{
  "num_hidden_layers": 11,
  "hidden_act": "tanh_gelu",
  "beta1": 0.9
}
Each number is 500 + 50 x the weight over the matrix's rms, rounded and kept within 0 to 999. Layers, rows and columns count from 0. Numbers have three digits each.

# q: layer 6 attention query, 384x384, rms 0.0498, rows 257-271,289-303,321-334,353-366, columns 0-191
# k: layer 6 attention key, 96x384, rms 0.0472, rows 65-78, columns 0-191
q257:502552484543513504515498523504473554530491576531502444545561469524485501567486461475490499489479406504535521460487487379514499486558458448520508476541466490504430454610554414460509513468474590507589575522433446512554583505539466438468598514438506476398468558567526410465513484515528472519431474500485477511495588556505511489506466425481487460503473468481515477435529505473510433502534484566602536455422487538578478522543570532437437494543545472488466486492522372442476523449489468467472508437503517399522562496545474505502589418525531491445537470496450466446522409462567486457
q289:542442465520549456451523474462504476489492496533485472486498532500496484533534493446497445486484443518505527472492498471495495465495482527485514506535516484534485467541496466483497493486489539511500519497473501490518588487527468443498510475509523497536510530508553476538535495491554463499507470528495492519500497504523473497533468499468541494493491567456496490541491506515529511473519497517530463457504474588520494549474582501533425513510485444513449505512507496520477482462529475492487555531475475505509490552498487480498521454522538523492467495485484463503511490488527492506
q321:610586287639433433467482451560570611553388489527424403563532445688443548608429413366522619522488333696533503463458541165624530438622379436551444632632390567490276397755613418251444560399393692612587550492359451504550492487560227211509705600241528381397516538611612445457532471418535537597428443729476462601403772477415392467566405494419405399465636555542382529349568410442657505493516396622642467312499400588552479504562670560358425544649590514478403610430493366331497430471523412424407584414486409403452531509661510476484409490597566393418587400508268441598611397536563374381
q353:507529424530514531498446432478462484551505553538467492515485451505509519573531498496521523448531418516506497499524444395523460431513509509503475511543495481562390442609510493420475559417479554521562473465459501507497596470502444435424560534507568435422485600534503423499518466569453557558450508486509514483516590530489498472490451424463471489488508511476491441451514507501537435512552527562551410501433502560559456574559498504388455481499482524454491471529467404503508465498516477544430562453476456445408586507510508476519566530578480567481475524443442446503542460491509495478
k65:464474496663482468573573534593501463474429599492571421494569385398516433545385491401495438539494530512579464464545509260473527564477426487458551579481534465454516352577552426413408493542449687510531512582579454498560502473505412486402587496456507461347485617595469527502506536407551428515385472572468468530429691525494458481489343462572578496574479466493506548397449563565660521483544513608498679453534469581513535639423519512425455550587466478495436517479629429567455385580490494428406500548493525486476422545535526544478503473515582444397457455535396467506550458472501571478
q258:537517464451419503519516444510466455546461463531436582442503475508574453558460471423494467530558568496437498471488465509522382441473516547591609603525525402481543502486436469455526444461360450517609467515481492484541489429501474510455476417599550603465421516457442386585539486548444455510434562525564549499477463433486416535503472478450540483463551552449462493553435513529523544524539455426503431454473420557549525557626528432428451520508523489391519424436489528567507515484479446625533489569456487529559551485493435491505472402550516560595431477480519353500533439502561484520
q290:444512529501507531541500507523429495509542485500512506501458492520472512487417486498498480461469494458484434474497500489489499486488458570504546465512540540572490508467496475563428505499471431495504491420506474467503495521485496538473524508472476531453459496502486510490512515507540479466547477468489502501469495539523485476521539510506514482508483454480479514500467529448489537499520425469488519493537462474559491528514455534482479578498537528448521471505525491519480536513500468510445458463511525549491511513506470460513465492488487474497521554529497479515477500502504500545
q322:455639440472488584510537613491514494441565452460412474412474421452664540568406558431526475521563554467521503544465489639602354470538440495584685722509529506575596456537503424371438471360263419497591472517456543560549498395586603385420508401520553599337449618593447362530561540537497444561473474608554440516376417581553349467431603368550546369587506445556504651607432501497540539504530309392576358366565374609628555556611461470452325560468596510377648440510435488435454613487525348473676369460460473525451559463588418489614448348576523581465367436387539347464437438493569363547
q354:455494536483416577526542485464429491530509408500513466521516475514485517513439473424500504561539490454514523516540526560546433483536459523536584508520530509531556478494510441478473485471411491516467448498484476461517473496533494453469536444577510518452458535482482475548463550534450486461530507503546519548464476539549515482516488474517514453572505606594460508535513517540496538505538474490572426462502469503533501481603525534542535570460493492379551424521552473505569503525542396508507478488425494507512544437574403441545449426477482524573527379549508351555473441452598509529
k66:471471476545507480530510438528549571545535420506475523552445430414538452558535409384445560545446524450395491450430509492505546483504488549510690573491533468424549466596481497502502464487413407561519399473626435553611495485446438537411468470525456608417518494493501502545518537497542547485500486548503493474458459569480412497512486450540523492597613512428518464511520543521621624341638548436438580435440439471535593554571434538445504579530482526421453530463617499524498439479521480490503511465515512482468465477499483526486484398539547509565586444503469505515475440517511605534
q259:400451453504451519525551526444488472532489535481531446530514473493503479507472499492482484481512452534519538443483501481564477501497463488514541445491548522522507475559545519455535541498506511510414445498508537455437497528477552473520471524435510459508507453499479434505483451469437543473471493483522542387543555485579448496501469475534469448482496472499451510448528508448528458532521457591503451413451584404547502502631486522510569508622488484536489478506446582500498469459580516509446465515507497466509505491525530487535556511491606590578458409483447530472517566478497453387
q291:457421507539470427510526513455446458565536461489486480457521481497506503535527503535437457440511472526522434470444450475451530546493433536543518518499530566477508548518532535507506492563543500473511497520528500483491484483461504477533461531474527499459515469537544479503453461488496514478508527493488508512492481526432499503473503532526443503468552498493490518470535479500486509494452534537497501504426528517526501504465442546525554518520517496519516487471503486504488460477491495469510454486513505523476536519532440444476534522418449499466497461524464496472463513491487533425
q323:315515379625519495466583583419551368647583549445598321489409434390465539570531560449420442441517341435568461505450468533610505612549397533377602396482631591519494525578569518378595505474380589416436362503556558373354368638490625386590460460488582450453488472628460380410485456575470515545540484612424518385444577539622311441540468318448468375570438330393466451422524529464548461541512421656728442342574499388520489505584460620665544499675564510516473488585366544428532423521663518483547445533444555330513523530566443528562690536434507543544442330570427481410541486579550455126
q355:366440466518479501573554480510470444557535568471485482480426490416535546460502528517457508557529464535504459488443480451547508522481485519475541477398613524482505520517502518412491504484554543508496404456497552526469506605454529517526526491447550447484502519507476404515440418508438517498508466483468548420521494507515495445534526425543469508526473470474480526431496517516470506502524482562648530358465548438532549525515484590484582412660505549516530500594406479537540450519514434411448488473466496505460459495534489542522650499449494604500422473541443532447516492491551470338
k67:389452419504508504430426443536484549449496479574452412444557581465530573581543532444490473503498432459543480544474434563503523498574489522511478469526492522593405478491580527496526478552522551470564513484454588607325434443493519543579507491472571501443551407553584429511516504500461494446462497488455404371522578551546458534491511479482525432454435473485469551509573584437526434532465425517460493468498566488521581474526444520446496547571445503522543542403423529479494461487501480531489541536580344482461525515511468572526511542534472518539493465559457490504547509490448562370
q260:519512476521573417462582486460557501480555476447559521531492504506591510487491531550527545464483522443433510423417532543461507559535515511528480476499510495471520582507453472549461426531418539477504454524555462525639535510439518498463450476506461558471558536512537531484480535469538559510494492470487514471445530437466468485473517476477467511490514472526593449404480450490449533502459534478545520471472456448580423524533456566478493596424516485531573511483490469523491481532461523522551508393518546525516511504463468481485553370575453533486468463529510498507468504551505501514
q292:518480489508535480451545495500549510559513471496518536466521477463483452469506518482504567482506531513477500498479516511478509517485508556528475512497511507465528537516515487506488442528510509493503486511542503465508509434487529507481476497484468560507482506501475486550480502511512520505529499507511460478447502439460495516472520533459446545483519517505496481493504527481482515492484528516494474531460509541504489519480520504472507549503513494556466553505526493513458447485495506507495456525533521521493471532498458537512509501506502438462501481509506527505456528532470496467
q324:560586478647605405300598472360551517496489501457580547557456395465653508471462481455537445426483459537352461290314359541539555561643485498675527651487597342446605568523392438536266179570366704436393477431489377513685478520405652486517450382510474539395410508509603578593639524410684524630615478465305534503350517215458418394469493403500412635568498500609520567345342450433482491506524542554456465393602602629398422523564637480411369782570472477644586649404540467401488424427511561541480679403608547524465555347511524461533646142557531294487455536552347494719404590561457362604
q356:501479496550517462449512503483513520470516479505517532514511509469545509503485578507513552512498476469464453435452510518459522517548472500499460496513487475507538533552501486557505477506499522463504480481548461464581460487510499456477483479533498446468496573477524475533473502481564526505575456526423547481459503409471508506482545500472471544485507515539519514426448468502470502517460562509517501539457459530562377484476542485470501561520553535498528532419530504472562484464434540522529522497473555532474540472507463537539558398460474481489467478545484517550448484554483398497
k68:516471475498553501397449459509566595469562589618528593484495603579537515424447429535686528432492448558370513450525481618455597477471535493525410541468413442484515614476478462430417293529373626510454423552502381516574559458435596404493521461446495548463484556497494535487427541472541560499476481473509410489408551410498385623525546566343524470393473583434553441466623542467452554562423532587498494536559470583518429540581573526597429569382448513634518573533641494514539492491477541633541528457589580516463455506437457512428523333580455464569558484541413482576504472514434596572
q261:546493573493502536454484474567562533542498450566506479489512543517452503448486486504509481487526565521460527385442578461487468440514540548523500405517462527541483551437420544531413463445425484513456451509507508514467438505554463541521478488543545488411527500504467542520597521465476400462502504543513545454488390454486502546574485534567508496539504498445469507585449484561501572525426542521470481466521413493505512520446509503510494541490490478501473488480511534541498492535473493577501551491568431517502440433505517578467478440487482517563542623510512474521606469493461568547
q293:495521512521474455495476475506493486550534480503530523535496518510476481490462514471495549558485496501494487486492499487438497486460481495497545459511525492484530524446458537526470499516455504476474431534526506504532482512490517527542520488449544507503530504506518534480491523506499533523608497468539535458545517497510497532493519497544488526515486481475487492499518493468473495472460463523495476489492425495517497508518466564485527492505502555495498528483530499545494451544493492444509493510490494510558444453484462529491481530482493485475503537582532527508500491528500517475
q325:555475671383441380361431543546588471639516321578454381565605585585499472481507454635553695510506485458520561416597696365372404593465580526511431133653581455593425556270408478637542441582414427678545440607533466475504504611561414485502590500536552455265501490444556582386292454522483503401471535423624628557498389536453451737580265591647480451480583494576461344628414577552507576547394661564587590593502236444583527464477448540552588538453473513347423359478608434578506579586452613555349459561408534466631334464526487466524480431402555623631610614621564491472588399498419536440
q357:488480540524509499452432495517548503530597445524453507495545544517536488472462462475533484503490498497479488441466564438440532464486556518489503401430484555535540575430487525576432464494526548483453415526540476501473356517560476539547497511494547492480575457505521583498555506518529461436528589541513563443475457473500465516470500583580501448558523456510509523531505529526528498517456503502503527526529400437530536509551484542509544547494504523417548493488474519496505498493555498528435528492475473534504422506516569515483522490535572567459585553500506494548505468552472515452
k69:495419483465583492378529445536499467547510449487540522464425511541456535447486529453540491456448600494479622522482491418421522526462536480431467280590502540537413694413408490581466512493451451497533486559482604502535453431538523553552410538550565506457480555398438585568578508435353440457603395526539411567536427559533529531429422550520472551527323507418500445534482515574477467551376462569486409441525376551588486419495462517440586584483520423533469491472579534489487572428542459437483507490518519485595393410504451487494511440504549479424486517497648474534551476499548541543
q262:568457506481511516433494459504561451538448524518444553485435520477543442522536511496492475483482521469538516515531479473526474534455505517531468454548442458515440513536342484463445468457457458453515483493524509540452480475508418496488433529529516570484517483489473470532501471507411525493464541469496508527544429456505454532488496545541523490556491536477468516562467537560506523563470463518569465429437476502524520524496550425496488484502521484543457487503540477495511520508517491540495540527481506534496449441504536544459513463504520487665497558501623540432518487503512464502
q294:529478484477530492427549512462491518604553520476462517495529511501474476494551508511519443457451483467539511540531508512488488480542502512471488491504490513484494450471445461489517499511504502482527461482497527481486514491522545513527524508493540502502566545519483454513467519488494525474492451460481507524504513545484517492546514441478494510513475480481520541493506483531478511528454444520497515515428508514527504519460486504472508537513492540593514523494502464472521481498504496527485470514518562500546471470540550501507496495506512516474465546514526534459447486476531508515
q326:561526505405466573444603581550585483555457428577407450537284579472492511550602507598491562359391639490513482453561441455537557557413540631539558515535470499472455495479264435372461522457492352507434533541492602638417502557441433570524271485431523692421539563662582690446565564320372417435505461488447477592491276597382478437573648408604455447597523507476478527423378629450494501535466519354660430260454597476436665506407435448488538576409456411506472422417640525587374559500567599587455576629460490673559315454546561486438365509531448635637501712481674530304497429328441645634
q358:551467535534547452469564524481519463533409471456471442502439504461482485522525505463483488549429575484561491470512483539520490514561533479562433484572478550521463463498418462446535442510469459490548535501495538541413472516423474489512487512510552578476524552545489457514492475484403506506476495507470492558470509472484461534507516461471491504545503455438465541489560511522518542530506500466581433398458450611462517517471582429480570546499516530551523511493552511488525487497539491479513469565556510488533395470499463545452467507529500427570518545498608553431482461436495488538
k70:568573573490582475496453509364527516557508470481466490612550506515537440458549559511458516430513466473439507572465510423541501420515516492553584475500545506547431497456337471436408537552561435481498488538488519485559517488580447518530519492466562517406603552553371541461403539459383520521590478555530630530471374540479547558448590477575540493534361521465507541618521564453520582598519383469441610509366444584537488673472403477546484529507478495531454463487519393486500457524523576622519439383493455528499502426506481545561545454493590493525588668545554540473418455510590527498
q263:564501520482585460526492489436539455522500540479469482476535474498545472557532379586536431491489531462497446511484423500516480499507529475565411516551451489496500504561474455488434496504453488487490523518443441494444525459472488442537480487533496506461540542531515494463540460489525507481477531438483544485522489527516438511469442440468541562481506466459472541523470454458484480537490450417430475438462518522565544592470569512525403501520508532546473483517490562509548394550536488503513464516449469426512602490451523561509541436565527459457486638496523468436503511519555414506
q295:478516473472531513539501452483498503542514562539519463477483484543459559525535468544533484530520474470505512501542488502512436487424507537464474529521518506518454499516476520477498482528478475506512548500481431529486518520499476538497512483476484445494470492514466492493542514510488478470484523500465453475478503545516497494505477460561489546530414493483487499453497469444468487533509520471528458469464506507513561511499470509487447468519466533471482495547458534514533457479478494447469503471508444480503520449444481519408518459524538514449546503530462493506515441553466507520
q327:451432528538613363466569364386499486530587551448483549534559478414576472586510475588426446501569449440464394629496390442447448522513443505496430470570456562567403575590552377495529526449511371570573525625531342480489547526499546400588478491536674439333530608442472316505492449581587480513427550493563491641490534535555471513539466548429480532527458462390478567525590423486388422579517527340412547435434440468522526652459477470436375419520639681569528588519487431515490494621536393393521413466465511503483659424461546556460586484461447515368409672487559505484472447561535468487
q359:495520550501486519518561384485571485497609599495497576417487495495576514507517427549537458521534556406496513454463463474468495542494500548470451431533527559466470526534483474439416496525519539514506458545506444603480459503504548547553483558477556544410517471549470451464497493512500404451553489482491455471505481538496514455551473474540531536484511480477529597531512448484427464539468438533446496438519540477517567622488462484467411476637573541534526538546475556466495448628483458488522461477515428458514521498438521564408540423492481463422494579485470512454562481520551528462
k71:510493532492552586465528497504516513501498500426550488434472437505520546492507509413554531479484453518424461474503449465484496533514514501452516494516485481477572521584551359529444581528443492486451484421443540437542428530463498492470542438537391505447550540488454474431538553436595542532550469483444523531524471546494565467550451609456520457539494516492456490509497549481537541547544523555513508511481452471500533628393505568449436487547460574406494372520479477499468428527582518406421630519386340415442580473482532583615487467485391471366500644501544452503473552504515458589
q264:476420509454460457544508451491527466499510453479482493505526528504462509505580422530452467531509537476454502553494484506511470453431503558532453551548497502518506552500480495526447568506510410532612525496450410509473584461488436485409453506540449590467460524508462524504471485505547495480439555476531462522481506534542472530484490548489478528557543492518512524559471464515472482489484643513433499543489550510549494493447413481474528482446531527425487494531487518546454451451498473447496503508520463570473513471519459450427478512515501495478485457405550474496497472538530451521
q296:532473540509481509491525469480470496520463478470490483503503477506458515458514485493427518484469560483491491471507490455497501501496475472525500528505544499476502524540534473517446552466554468528528496509476517444506506509555485451443474449517464541518491492496524494482481464500540494521549508512521506528495403500487514536499485517449485499496489534550493463542441505499522481469490548489545524496482455479506471499506462506505514498492564491487488486486469502462447536516469513433551482506505541506452472510513427501550487495467477491461521529485541518464491494500508448459
q328:490470601398599512567509330468657464365543478495555474346561452484390518381665340543400382409483620535335546570381512492483444550362564579601457646626597456475575573496464485705366656649596333532548562462440423532465630554569443505430469444555364603598576553416403606533557478502527417365490562550666462564526380590495399467498473479508493648487536544572571482505345542560380496521495629346330471596435509393522439556391402487407593465463543542333407460470520593654511450471518423378477494449461434470399592398499450473443349587388578499501526543340591469538437463442485533583
q360:546406526525507460553487431512536471438480443476563483473512482432487523481582524502419448535504570567475456539487513433481517511425460479554454559506494545433519535522511505494489577493596458555555591501456478515490494534502504392443494460459460571558492513443502474488472459515507502514506475491572469577483486520493510551468507533452473579463503498574515472539460448568430504485547597466432472541406502503498482530438469528498520408436520543446523465517479536514513466484501443455522502453550512531406543441473434490511491553426537566427542515412621455566478482535534415563
k72:411524542507528535574508543496536514516469502471506503529560431561481528470468481533508604568416444450482449572517511452456454438537492523461503568501460474516573431516550466511397584425464444518486441456563461482580504499477540525376500568512453518517483463440547558480459590450599626491479420487520484568469473490516548417474514610594523464540547522511441547555509515509584540325570488453511530431494468527576514544454430469488515484510538504409541407575565442465453469525491511434572498442459504566471556487579480490552432459551517508427514562530538577463482512580560474572
q265:462502514536539492497526559410520558514527520420523470466536533496528500449515469488484490455482484469435471519479480501476541510490517500442457495421542531512537508574474461440511526551527516548465482516530493552533503503409481442533505513432509511397527551474555494492491561468553517570518457523512513511503523527477537455485581457582452477470492472534542598438579507496436510457519416449516546486453487512448509516363457538444488483484505570578553493520466485515473507563520486500501509455531552478444473506557537429529469518476507516361491597483577620538454589456465531477
q297:540486475516534509485486522525513508535492505497452456502518499511473457499500483494516527473464484458463479526493487547512523509519522494501475495503502466470477463515506445480554517471474476505485464503482457506497508491489476510516466483509503528450543518487498532497502495494542532509516470540522479476535492469529557499478510492510473496492477486477504520494504491489474497487506504456528509486452509547490448503462516502501509460465494546536500458490498503515526484496498487500458518508509491469467504491518489478559491498494475491491495527505515528506449540493525507484
q329:544514584467609497581503624450521568413460583465511350430602585470559471614607502511417569534445568400393493463451402536400459619367574401521427574512454389561492517614369379333575639524709349659427556639553656588567657493554505249494419474462515580190509610572566526417540577389609543621522568612655500598604456513500616487566574368581391437404460498457630728422547512486378535451558382174562514407357457491354358599303368481466411361450598550573467402490458369598348439613494421476581592520442496498417382569560421373556518519501489641330496730439857671364385499244408585606
q361:526528492538488516464513580483466533479514581462451427507453532494526466449533489501501454483508478430454521498491449493529507439423492459501476481401494449512528483507441483471508562513492488485505491533501508543511551469520486490496485557520539502410553565530486524506484511527587551540526505527518453473512477525465560510493521474596463516451458496485530569478525490443417467444514486444479481517432454553442457522467413495502500416565537547532494455487407477487461486520517475536488511548497506554509508528509500475533557499523456548426507570419591573444457523526481545509
k73:557602472395548485499485502412478512513443530455445474570485596517498459383510400511507534477428496519433427518551491520493551449603611375494369497540522481506513638553410483411645552539538408563580571434404552491424522550495464361550544443521456468419446543611482498533476583405520458567455415456524459586411473526500465416432582431573485482437496525461496526526434580484348446662469461392487413470525499596495459543423441473392410503429455551517434395561399481521477591407516508469466487493430359439515466504512478470533413499461504516433447579548609563518457509442623495505
q266:544564563488503476506449510521525512488473434484541479529498497515454531543526576478471606485480502486531563532515497359466501560502476489526513463561462458523410525484526545530508530477523501528534511512490466465514477507507520452494519470521502456413463530435486513491482415465524505529539486499512470607445535551492474485483480489496456500464474467523502502435489540527519444521510597494491550550560494539547494483468540486489522571461470479536499521550529431460509546460506452432451498520503527484552465522557505440511509487518474518494562548537543538421535439476560495488
q298:501470567466529491507488555496562511511465534547481472483515476466497506529488464483520507511509518508499530463525493427526507492481538484532532485530436466485484488529530507507527495413476533548524518491489466478503510530568507528477482448505498524504449541492536502502491494472504448498520470519510481550473492509532513531477475465438480542493463507491485472517496504536521503493533509491484573510565497515465481464520516514513444522466493446545506531498492495556492539482519480511492523523500515518515503499541484491471482492524535467506523488466544496500534488501518510499
q330:567559586469573595583480363584547544573485396534433460341402467519439446635579614458511617505495467388591570501467561328403358613472571577603415424378475422705387495324486486505388609496553397358624466525570563435534481544594609410488573491616599443278362526308387363574479501407485403597637454437559421610474479661542486373630519403607518552509387414533567638249578488504483450541471454454439600431422360511612565445498533536394557624514504398570610621584481417485380695540467374497483579490571542496594414449624412389512454606468394567374578644496748546363537486511526698473
q362:552547553445551520521495483521513519547448460472493468508479480495493488575540532529520565497524483479527529566505546408498509572527521564531498472488509439562460517454541487531533542473575480490529496550521526530550519482540575449489467450527505545463388581446434497504432462421463449522542490514530479641493534520490490503495495468432470512477473531537489541473499478499491448499500540507432575482468515548545508461511539522560510454505491451543495402520538463468479577444532481513495481506525553453554526488586466474525473538487487447417553537546574493426519469530541612525
k74:527514423482493459509456502558541541505485480533572415605555574533508570540540506504475549521429472443570600526590494357393535452558353498540495390470487496492373427375398482544447525437522543513598388530551577478636372557454541340597580524559532542396468559330451434502585433535439553579523499411509556517546548658543531475401495523518396493464498525411499518437505430448547472555501495523567540585522351446497503447578549566408674448526475563541503569413508416496656601446506470477461528487507443501529469487515485464573489468551488573500596584539534494589519428434527446496
q267:418433521524500505507490462550505489454454516476483505489463510507465505493502461512479456448484512446494514490437516420416549448475480536437478534457486538505589528458406543441426462491588536488502475540496536488483460489524597490520553412513494460458494556470494541496511498525520525527491476494494572464508445505519489548499575499509503486540459498503525559562570514441515498493432456569502590507518538496528574475336502475462492512500520513540498517535566534568485403564515459459566528551529544505453531500454562454473432614409516524542583487536485500514510474572464520491
q299:479497511486480488490477459495466486504411533454484484555525536511524488487563520449466472505502449521513503486454482496489492523485465495542476481522514493504515514484482570470497525457502518501542498506492564452495530470491511501462505474498452481502470502478492510512492491501506516526492517502516482479461465503540518500493546507475492505487457493476490504549486506506543502482469485514514495480489530533542536471467478528478513498533481509506512467514504542510545463491461502424540464508525464479503521484479508524487480551473513477485522512501535515481543479527558464521
q331:559420481516516542481505562587447490449353484498464565473409530562545508461469440598536538436288619413583474399428607332401622337414497430561312516352486473524563497446413595450303454452731573515444530569434555507499478485584589488483606338500384312492348551392570621484448463483477576500554438492594603488555546480491538569526567469579481541451397606578602636616497490502547460448444401715547539348479578597608569447233670432501397493525406446604402554571646604552447330493413586356551523594548480528400415492488472359427352750500611512666687353670442545536523398515449497460
q363:433494508561463487509518484523499470499428451463507477550467512484534530458434465553457492467486574437541556501473485454487569418527519444507406493488528498504502537503464504489382460469524551438504492511475525481470495526569594482473556460471477479460417539521437560498496491457528469530465470495487610522430496471496505563466528488521469517514402445515510571533505518497543460454436477575488549496501582494547510493453532455503479552505508470582474516529525505525513428502458509408600445549539562515521472483496540485477459503414543445491513496554509557485497463578474497456
k75:588421513447467426457469485510448472518430491405372472531526558527448393473480510470470456491518514544491493446536531492466500441484454482490394558456525544489571634504364547455399555545503531528525481542332530467422493385585604475439532324487383445566546572564542517446567488455413538548435602503532519565470555496429467593504603481484496562439571482418513528521528515597580494504375420670573493499482499496536498473460495427365499519481550474550481453570585520564466412559475442446488458529556586591564425477476477378412484643512559553603575488551519506505626409530515496422
q268:443502553612570453465543555481542509461634505480550572524494523450556565473492554477444459493502583491398394527410455512477612512495461507500588496483502550492568494541487385424539442523536569516350524532571528494525519515434563498560504473463479507459582621518609573424576525400501437554529477548480532542436463471480515502483623488390459506457537452518522490518557591445479506541524483444471476418541589480428507534507451565582485460524477566472541522511550493568494453532524509492558524475410510507441510510535468524524474423447415489464561438447473380511435482466430566573
q300:501495534526492513527455536457492499434519467493536531547491511447551514500470474465524467511528515547508462484467490474526524468510485507507528494490474496510503556501471471483527503457498503478518531508501463536484510575465480558469533559479499488478506496554520497461513489495480482494449515525519498557452479489488492524522499512526519502521480512552482480512487545465530507508497489489483443445494502485484502486541464533508486476553506549478504545485527472528483479477494505479477510432448467521470505503470482497465526438476477490503535477481529418478479490481483568502
q332:649482601679417451237653592319479555363651430454572677570396592225597540565364646441383318489516576511421415547412400542615789530693372474651686541452476579463657554694479438194711355638546537350380567431541522501606427542384679493607423461392551457283502742517714485411592530384381494638566588555564604643346476330527548464433671472281473365468468444595369570551593491436469580546540537378610479290470685533301460609666561606555463433594416576508539469423507360554377452489448407547487447590342544585398557509418476677625734213515392438407567482278599337483346405433506415512
q364:445459533605501530491554455434504519423670494561497537529457566446621529467556536533558455466534573496493403523439501471481600504531547525406583461462516561511520523488502426380529511542530586455477475456528509466476459551509503537522529516446539534412527527568578525411512550501506455508522474460466519523421439535419536504473582484472479456507507482514547515518530550457443501529506436496418494449530542501436545529527376582514457418549496571509567475493476450512459501579480484534507500402455537541409517517474507605569547400452471526448538489398529458485441483460465600434
k76:502519567455569426470551532371485456512547473583543598523500661475581507502555545486555556469584605551413395445453491602471464451481462430544531573501393473502512564579460418446695445450505512571465595551512477584426431526491529500533435430464458465498514628600538512432592545518564419446460446487412406507396462471467447565525666532298492532428604503444468506611465628388484462723455500356546313551474555589456505461506507434531406535473530504430476530525508503499491489419617515599537541469423380562468528542474508529508493438520428435500448356528460364514475478503484496551
q269:479478492487481440439478586465489534484469496464526428549494483516478467513535466438444506436460443454481543445496473467499522576573336486466516381482541471495514528470483519498560492552514460522565491490514553522464498438524589440519471438486510454421472509427541523575460503518492518490466517482537547540511532486506439554498481457497450527461537515513503548486532496477453492480505516547563455516546445507525553463570575530545511559484395494515420477462515525482482579500499465487432428498512490467542501504503494458520548555553548546551517611552450524515513474427515469514
q301:512516486519511492480507501476510516487495491515520478518519498512525506466524503517487484480511459476534498484495512492557495508499473506498458488505529531548492528462473533508509511508511490492498530495496516561498482489478507426519459514571541454502473476436464446509524517495489477542513509502507513531480491516533531493505512462527537480511500532463590503485527462476459505519489496504543442491505488488512527515499507552474534538522527502532491467474495481466489539475489500548522492500459489502529529506476524522475509526473469519526482549492516501513500452478520519543
q333:490422614483542318333442455549349609485558392444663484559642589486531477506571617238385510423397339333405593431583511502461413813610282476462530186453560501555484532331452506610693546646495404557564424423668571427547419520533787436590421396639570492244522575288604456617342497653512513489502442437608521568596542656613450557478432344547414573464541499526654533485668460589466566531465580537485578512624352393498527448516560559508600550431469610599660520542499471410394684587320511492462395455510644400596488465594471493582564526541396588479474644551568509559543372465442454475
q365:545436469531485453499502473530475538470464552468543451570496507569495458486595495431536494437469527466441593448501463467476462561502462500507510424495559522469439523444485562500534536558526488522586503482500573545480484489517561504493476428529545462487513491446529517562503486551425456532508513513493531516504561566561486473494525439532517553493506477449595554496526506510434471519517493595498568543519472410482516552507452476482537563470455516534548487555488523495511540499488489472458430460554478461557451552505544466471535545562508618506438588479460601482485355468482513504
k77:456489503470550501403490458441450475532533484517416512413437627466492487510532450604552572442563494425563486532509479541427516463534441381450467316503523524561501689451476540545608442458474440503543526484423505494468428443548629421662474443554544432393448540355475459534551464578525467529543483468512499443484477546559482465490573420427484499357547498455523503468550478500290453669401455484520496579496433468521503404564532581532418464492510442567433509492363493553521698500547415581509558516518415429574554609439517435533618518535510520519497544507592446552471524467534536505
q270:515513609462470510487485481525498439447458480489465524552513523516443556423519559528523501450501476451505532499534490519514504501505501483527414505475493480522552495531445543482530520526559495444540586511486499530522465477517499425497486527507456444495460543412485478537498453514472501483526519513511501540498464460484495469518544516557475578457460530541453525494515489521437524507476516464536474466460546496465405513487574495533517482468461503521534512573534504493500527441495531525439509522545469523503451556489548493449543537562475475461496520492547549513537501493532460499
q302:464514508518508511494507479539506521452494509543466508471493537492470527524503540497562523470467519481525481504519505505467483447524519459522504532478459461546534492552476490503528494486529505464493493500476512504536504519495497481507455520531519449516442514464483484523530467526491506469486508499478499489509492463460523482526503445509473478521506505478486511474502483486483516546531509475548480478549494444471490485459524495505520460525490510480514495526509505516514525546528531526511518469506469486471478535473546481491525503496454492545485478481507505496518487505511475514
q334:577344711334506543484523394519426491447483409487417693475485581599454424377601690494652474529434537410496675540651605578326564477524484421722269395235402416563612553685350581497567555594809337341566527479530392547582446536523562434377485638558302210496340527203549450688414470624446508407485588366610603564694585508510791489438613639561616808309478570479344536433579399529364544521517582503559508464264530513455218662475670327412588374426433581538559534750475504597538481468445620394354454523428468629504462593373610409415568550486509624499591428536658594394638451357608377448
q366:486486543415489557494533462518466504441504495468495549491453548463497511468503538427491510457511521445454520525493498542491514484536485505561486521397499496480561495541463524520478523504571497462476498498481498469528462491535540375529457514496476422507474527409493462608484425559496456499561538498508494478521478483525514430531539506562488582449499513552486566517487499461454507483495515437502506464490488490455488501500549483474475466477494493496537429571494505519517499493546506512474494524523464542521531521504542463518502532519498506516511451484525549518536543486517489537
k78:515515610466541496503485473584444508517505463467508573449538520439461536472513520486488505472511509392468469505510533546443426594510477480553382545474462532502644490554533378464514450538548481462508532557546525446612406449573548587340466600554375461525452486335500503431478461475446584526497456504477557523468523496397567450540592582555454512564505559553535564424462473551525647436376535551541436548510608448499466627506562537467579512576631530525519551526542461484493472505529480465469519544524715551428421519514670518500468517498383478382468541394591671524450555520537487499
q271:487540522475512555472481486537541490484508383515536508522496483470467524515511547501491504504525518440576522584556512464481562525544512511490520444456541511604522474547517488488551486536488466467530481476553616534474449525490539454510503524494541489504463459481508464494486517473491525532540419526524497542491457604517494526430513506486480521461519459507455474516518520455571489483507460452519502500488440519462494489531532493467464446537481553428520542455486598444543505557512474431462503487468511516539472502516397508544518509436445470507451483517543569436568492473476477448
q303:545529476464503520480436477504500458466511485495521498509499492458478508505536535513514537533514528496502569525510501458493487488554555491545543504509516531515485526515489533465470515574513472477491480508527540505554485499513488491485480521525519490523478490521469478429520478483495480512492548529503506513482510506483420466509505489462521492477525509490503535517506507539506507512508513514551505482518470476453460493520519484485499450493549450462462485525493476443491504514519543496538506476505494536495482528468512495502498500522489504459474462502520528470506489499497468484